{
  "n_layer": 13,
  "d_model": 96,
  "n_head": 2,
  "n_kv_head": 2,
  "head_dim": 64,
  "d_mlp": 512,
  "vocab_size": 2048,
  "activation": "xielu",
  "norm": "rmsnorm",
  "norm_place": "peri",
  "norm_eps": 1e-05,
  "positions": "alibi",
  "qk_norm": true,
  "attn_scale": 0.125,
  "bias": "qkv",
  "tie_embeddings": false,
  "parallel_block": false,
  "extras": ["local attention windows", "gated attention", "a norm on each head", "value residuals", "a smear gate", "an embedding shortcut", "learned residual scales", "skips across layers", "capped logits"],
  "init": "normal",
  "init_std_qkv": 0.0709,
  "init_std_o": 0.012,
  "init_std_up": 0.0709,
  "init_std_down": 0.00602,
  "optimizer": "muon_variant",
  "lr": 0.00918,
  "beta1": 0.95,
  "weight_decay": 0.043,
  "lr_head": 0.00649,
  "warmup_steps": 0,
  "schedule": "cos",
  "final_lr_fraction": 0.1,
  "batch_tokens": [8192, 16384, 32768],
  "seq_len": 768,
  "doc_mask": true,
  "train_tokens": 82200000,
  "steps": 5256,
  "dataset": "wikipedia_en"
}
Each number is 200 + 20 x the weight over its row's rms, rounded and kept within 0 to 999. Layers, rows and columns count from 0. The size before them is the row's rms in percent of the matrix's.

# up: layer 5 MLP up, 512x96, rms 0.241, rows 412-428, columns 0-95
# down: layer 5 MLP down (transposed), 512x96, rms 0.0999, rows 412-427, columns 0-95
up412,095,188,189,215,221,179,195,196,215,221,221,176,228,217,185,156,157,216,200,214,233,223,176,202,179,193,237,171,195,215,186,215,203,194,214,178,221,194,204,203,200,192,195,196,188,176,225,217,182,175,180,212,177,196,201,230,199,205,211,195,181,154,198,211,199,223,182,218,213,238,199,218,154,191,190,205,242,221,208,202,191,233,201,178,220,163,214,231,200,178,187,178,203,165,211,222,179
down412,105,206,191,205,212,219,163,219,191,170,189,222,179,222,211,213,211,169,184,223,166,178,192,202,205,233,216,195,211,210,201,191,210,197,194,210,189,210,179,213,184,173,200,185,202,214,161,239,220,174,183,196,204,184,211,195,227,199,171,201,177,180,210,193,185,228,213,154,222,167,185,143,210,200,194,192,204,202,229,192,150,218,202,208,216,191,231,171,209,207,198,224,209,152,195,180,193
up413,081,136,223,183,187,234,193,206,178,160,169,239,180,207,168,199,179,183,211,214,190,182,196,225,211,175,200,223,232,235,194,209,216,165,209,209,183,197,179,227,227,208,196,211,219,198,167,172,196,199,208,186,189,188,187,185,200,239,227,247,212,211,196,173,189,200,204,199,188,204,186,210,201,167,178,166,195,218,179,221,186,220,200,192,203,205,204,187,201,177,224,201,195,206,233,200,196
down413,115,189,223,187,201,202,184,193,196,214,183,207,203,239,197,171,197,213,177,184,224,177,195,198,207,176,191,223,191,222,204,168,186,238,199,207,185,181,189,188,218,174,189,217,222,209,171,239,179,191,218,190,197,177,215,214,183,198,194,176,204,193,231,167,209,161,179,226,208,239,224,215,203,246,219,197,192,216,262,225,179,215,196,204,196,199,215,177,205,176,206,191,192,250,195,209,182
up414,106,197,191,196,209,198,213,199,213,223,218,200,216,217,188,209,213,189,175,168,187,197,207,255,189,172,181,139,208,204,216,193,198,187,233,229,203,199,209,203,155,216,185,234,201,191,233,220,194,211,196,192,223,239,170,236,196,208,164,209,234,189,186,224,218,219,195,224,199,196,199,192,183,176,218,191,176,179,215,221,216,198,204,211,198,197,222,202,216,201,203,188,204,176,257,200,228
down414,121,171,267,213,193,206,198,215,218,211,215,163,176,184,215,215,200,198,170,215,185,240,185,203,215,206,193,195,178,199,181,187,204,200,197,245,206,224,187,205,172,200,197,211,225,186,205,233,227,227,202,191,199,225,186,199,237,257,200,189,194,189,190,215,211,202,163,193,176,197,221,193,214,176,199,174,192,189,200,211,162,157,208,201,190,238,182,213,222,194,189,195,196,180,206,220,189
up415,078,152,182,171,188,231,201,191,196,183,202,215,225,198,240,171,193,211,183,216,217,218,191,237,222,156,215,202,198,213,209,199,179,218,187,211,189,207,193,207,191,180,187,188,183,203,188,211,197,183,208,215,167,213,216,199,188,203,206,215,183,217,188,158,168,202,186,189,208,197,197,220,191,178,182,234,202,195,183,168,188,256,246,220,217,174,200,186,179,212,198,217,231,231,236,203,178
down415,118,219,237,195,183,220,196,219,197,206,188,210,173,234,142,207,181,197,217,204,183,202,243,180,193,232,167,193,173,196,193,206,206,195,217,204,193,176,197,211,204,216,195,203,195,201,216,171,213,226,172,220,244,204,194,213,185,214,202,195,206,180,201,195,193,190,203,186,188,199,185,213,213,206,199,210,196,175,233,215,230,201,117,215,193,179,207,231,212,206,148,191,209,189,200,191,213
up416,086,191,192,206,233,190,200,186,202,196,216,198,201,167,237,225,201,198,222,216,217,162,183,184,194,216,201,218,208,182,205,196,203,241,209,183,190,207,197,185,188,220,216,193,173,195,219,170,210,170,183,196,196,209,240,184,189,203,221,220,238,200,182,177,158,218,167,183,180,192,215,204,218,210,189,246,200,182,171,190,218,215,199,186,177,195,159,232,222,176,162,182,218,189,198,192,246
down416,103,187,189,184,209,191,181,218,226,209,211,202,206,213,214,199,191,220,206,188,188,185,225,190,171,184,204,191,164,152,212,203,182,203,178,199,177,197,193,207,204,185,204,185,213,209,218,184,210,209,184,232,194,172,188,165,218,248,204,207,216,206,182,192,161,180,155,217,217,205,187,196,217,209,192,220,198,192,175,170,154,189,242,173,190,219,214,153,174,200,204,249,221,202,200,212,170
up417,101,204,171,191,211,201,192,175,217,202,222,230,211,216,182,185,201,195,207,245,204,183,202,190,193,214,235,204,210,212,182,201,212,184,215,163,169,200,187,192,213,207,206,176,193,205,221,152,198,214,164,197,190,193,169,213,186,228,150,178,215,216,165,228,193,175,212,207,177,182,213,198,189,241,236,214,204,182,220,176,189,224,189,196,219,192,220,203,187,193,235,237,233,232,178,198,200
down417,091,195,213,200,190,194,223,166,206,217,205,188,185,192,210,242,188,242,158,186,201,190,225,213,194,173,172,207,144,187,187,226,188,185,191,174,194,222,223,193,179,210,196,199,190,194,197,164,193,201,217,167,202,171,173,226,171,198,164,189,195,212,230,199,207,195,187,190,184,216,196,245,169,210,205,203,173,231,172,176,174,197,189,197,191,193,192,180,187,211,183,227,180,231,186,180,187
up418,091,217,202,211,224,174,213,225,171,235,205,209,183,210,198,194,197,212,177,206,226,169,197,205,170,160,214,165,196,207,172,253,200,192,201,178,226,196,174,188,201,194,184,197,236,206,210,208,218,225,202,214,184,224,184,203,198,180,182,204,223,152,245,203,217,219,181,191,190,230,203,218,214,188,239,202,194,209,225,211,177,233,213,214,218,231,205,224,213,211,166,226,206,211,208,188,196
down418,088,202,164,181,208,195,217,218,211,175,195,231,184,208,192,207,199,210,219,205,210,202,203,209,201,167,232,197,248,189,166,195,180,185,185,236,205,204,185,178,204,174,187,221,216,204,207,217,206,169,150,214,175,224,165,182,188,185,199,216,233,209,182,209,206,179,195,224,193,181,173,209,219,180,213,204,241,206,206,201,192,201,189,226,204,190,210,190,247,208,193,179,183,246,222,239,227
up419,108,168,192,226,183,157,195,194,201,221,210,229,206,218,180,184,219,240,241,209,222,197,186,193,199,221,213,206,199,197,183,190,163,194,179,189,233,148,197,195,172,200,188,171,200,180,196,202,202,219,226,197,252,200,219,241,194,201,198,182,177,203,211,208,208,212,180,200,208,219,185,197,245,208,175,187,212,223,216,183,236,191,207,173,172,167,197,186,200,182,209,176,192,196,182,176,198
down419,101,206,199,268,227,242,188,186,194,201,205,219,165,231,199,159,243,205,199,195,217,183,208,217,211,214,211,172,198,224,210,200,199,182,190,203,160,213,215,209,200,207,226,196,190,215,217,170,202,186,185,210,179,206,218,217,195,231,161,211,225,241,220,211,210,160,232,199,197,189,221,206,200,184,198,192,213,231,215,208,197,184,189,211,203,161,174,192,202,209,178,198,176,221,199,180,196
up420,105,191,222,213,167,183,204,193,188,222,211,194,186,194,196,161,207,200,197,198,181,208,188,191,228,196,230,195,174,221,211,190,227,146,226,187,209,184,197,212,167,188,214,200,242,210,213,212,193,205,182,234,172,218,228,205,177,146,165,197,241,193,190,214,188,228,206,193,219,164,217,208,187,185,205,200,212,193,191,206,212,231,197,222,199,222,180,224,216,203,185,208,233,168,180,166,183
down420,094,211,222,194,212,220,196,180,211,189,238,212,181,186,196,224,209,225,162,237,216,213,209,198,198,191,161,196,189,210,171,185,205,145,173,164,184,190,224,232,207,250,155,196,206,178,241,204,211,190,206,213,232,202,231,215,200,181,153,181,210,210,202,199,208,217,202,200,202,196,208,193,228,211,180,181,189,201,181,201,190,179,183,178,203,209,202,198,216,210,184,183,200,213,171,229,227
up421,109,196,175,183,218,216,198,178,192,210,196,175,209,203,190,196,209,201,195,210,203,242,214,191,201,198,189,221,220,171,206,166,205,176,150,189,207,160,169,193,195,195,180,197,145,197,200,190,180,188,197,198,197,223,221,202,175,189,207,217,218,184,195,214,207,216,215,188,256,191,223,210,241,220,200,179,185,186,204,166,183,199,200,221,210,196,173,199,164,212,213,226,218,213,213,168,255
down421,109,204,204,222,228,213,216,192,164,193,194,181,219,252,215,224,205,209,238,210,229,193,209,182,184,217,177,225,186,166,223,190,215,186,145,205,188,194,188,198,204,203,194,196,150,210,199,188,201,221,208,199,182,204,209,186,187,181,212,215,202,226,152,205,194,162,213,222,229,196,185,202,224,220,203,213,187,187,228,147,203,187,180,228,222,220,215,191,224,218,209,209,202,216,217,215,199
up422,094,186,156,190,197,233,208,208,205,161,151,252,198,174,210,193,240,207,181,256,178,229,184,201,216,199,232,223,208,186,191,193,186,212,163,185,186,202,216,222,161,192,201,208,195,185,213,204,197,188,219,174,208,219,210,219,196,216,224,223,229,190,199,190,209,181,207,169,186,228,174,211,202,192,217,193,218,191,178,191,183,195,194,224,225,204,200,161,203,189,177,178,207,197,186,202,196
down422,090,192,176,171,191,181,156,193,195,187,185,218,200,220,169,190,234,194,212,180,226,166,234,230,190,214,237,209,211,204,217,207,195,165,213,173,192,185,207,215,200,181,206,197,181,184,176,194,193,180,175,206,178,216,189,208,210,242,170,202,220,175,180,192,206,196,191,209,200,205,218,191,204,213,209,204,179,160,256,217,224,185,234,220,204,193,189,218,201,183,182,217,185,229,228,189,157
up423,086,196,153,161,202,218,212,185,168,186,182,195,191,189,199,232,189,173,224,213,197,221,181,202,207,175,177,215,221,187,185,199,215,171,213,184,186,222,196,195,191,205,219,230,212,183,156,174,183,196,204,199,205,232,178,211,206,155,169,179,217,188,205,197,228,187,211,195,190,208,181,231,213,198,227,184,208,221,216,168,229,239,203,220,211,195,233,191,206,197,232,222,164,234,203,216,201
down423,105,161,209,208,197,201,188,216,203,190,210,196,211,238,196,194,180,190,191,184,235,160,169,209,189,171,233,225,182,191,186,181,173,244,194,198,187,188,233,171,203,180,192,219,207,184,187,178,178,217,166,212,180,208,202,215,188,187,190,181,195,231,213,229,201,174,168,205,202,216,187,219,210,210,194,208,220,189,227,165,201,201,192,168,141,174,192,191,180,189,184,238,201,192,189,177,191
up424,096,190,220,180,222,185,215,229,204,206,197,176,208,191,202,179,216,204,190,161,215,191,200,218,229,206,230,231,207,195,212,184,218,189,197,177,200,212,189,207,232,211,158,240,199,176,207,159,186,204,180,196,203,228,193,218,182,191,225,161,181,233,221,208,202,186,215,229,207,200,177,174,185,221,236,172,206,185,198,192,228,230,210,222,154,165,225,212,188,223,189,192,174,209,215,225,201
down424,100,184,216,194,170,221,190,205,200,200,209,156,236,181,182,179,162,173,230,205,220,208,213,172,176,204,190,213,216,211,200,207,215,208,182,176,188,209,183,214,210,215,200,199,218,184,194,174,192,183,181,187,204,231,206,218,215,186,215,173,171,189,227,216,159,184,206,229,208,202,183,212,221,217,218,223,205,204,185,160,201,176,151,167,200,185,183,236,190,220,225,197,197,215,152,192,174
up425,096,224,187,243,154,213,192,195,192,196,208,224,250,215,178,231,217,185,228,197,190,234,180,235,177,212,188,229,208,232,193,229,188,198,198,196,204,206,206,206,184,189,233,188,179,197,190,185,176,177,195,228,199,195,203,193,185,158,213,235,222,192,192,169,160,214,201,214,185,227,184,195,219,199,200,160,178,185,214,232,204,209,217,185,224,207,173,203,193,202,181,208,195,189,219,219,224
down425,095,207,197,238,189,237,214,211,199,197,178,208,190,221,170,205,209,180,215,213,210,185,189,186,199,163,184,180,188,189,198,216,198,182,222,200,172,212,225,216,229,182,222,233,163,215,227,187,176,185,151,207,236,200,169,192,197,228,177,229,203,206,220,175,161,203,209,239,203,189,202,210,171,223,227,186,206,205,186,196,223,231,175,220,174,213,190,201,224,187,185,186,215,178,202,225,184
up426,110,238,210,201,221,183,187,193,192,193,190,211,224,223,167,151,191,226,202,247,192,199,181,209,232,215,201,201,175,181,179,185,224,181,191,224,208,224,216,154,170,191,201,189,226,191,199,213,210,229,220,181,153,195,211,215,180,207,204,193,230,219,214,204,205,235,229,188,211,184,207,218,204,180,202,214,184,215,232,205,180,197,214,214,159,175,217,203,228,213,186,168,192,207,222,183,200
down426,111,198,228,204,237,176,224,185,181,211,203,218,174,229,201,182,211,217,176,213,223,216,193,180,172,204,217,194,203,208,225,210,182,204,208,195,171,190,230,197,235,210,198,188,172,203,218,160,203,208,183,189,198,192,207,200,201,252,229,153,202,197,220,194,202,179,172,192,196,199,175,205,182,192,216,178,217,190,212,175,226,157,208,203,245,171,188,192,174,164,173,204,167,210,196,173,210
up427,105,201,191,214,268,165,227,235,218,195,221,208,220,209,170,201,195,195,229,231,196,222,213,182,164,219,201,209,189,228,210,210,204,202,212,186,225,205,190,176,226,180,238,208,201,178,197,252,201,191,182,199,198,228,165,217,187,223,210,209,223,208,216,211,176,209,189,168,174,210,192,195,197,191,221,178,186,208,200,174,188,223,181,207,187,208,179,209,197,184,155,223,194,181,182,181,201
down427,081,210,182,187,213,194,248,212,235,198,174,167,214,185,215,197,244,180,225,194,213,185,202,197,201,160,217,166,233,216,221,153,208,210,221,184,247,196,220,222,200,234,211,208,208,218,194,198,190,216,224,193,183,169,191,200,163,199,192,228,190,203,185,205,198,225,225,186,207,186,217,186,192,170,210,191,195,204,212,191,203,206,233,202,216,168,217,214,231,195,183,181,169,226,210,205,180
up428,083,185,197,183,224,207,207,197,218,190,221,215,211,197,166,218,219,207,215,202,209,189,230,202,217,182,194,185,213,215,224,168,183,189,196,174,194,220,208,193,216,187,205,213,220,206,226,204,179,166,194,154,169,185,202,162,212,182,209,205,222,210,186,204,214,187,198,231,196,203,207,194,191,183,154,199,222,193,197,174,221,203,237,152,181,224,221,137,211,211,236,212,195,212,248,202,197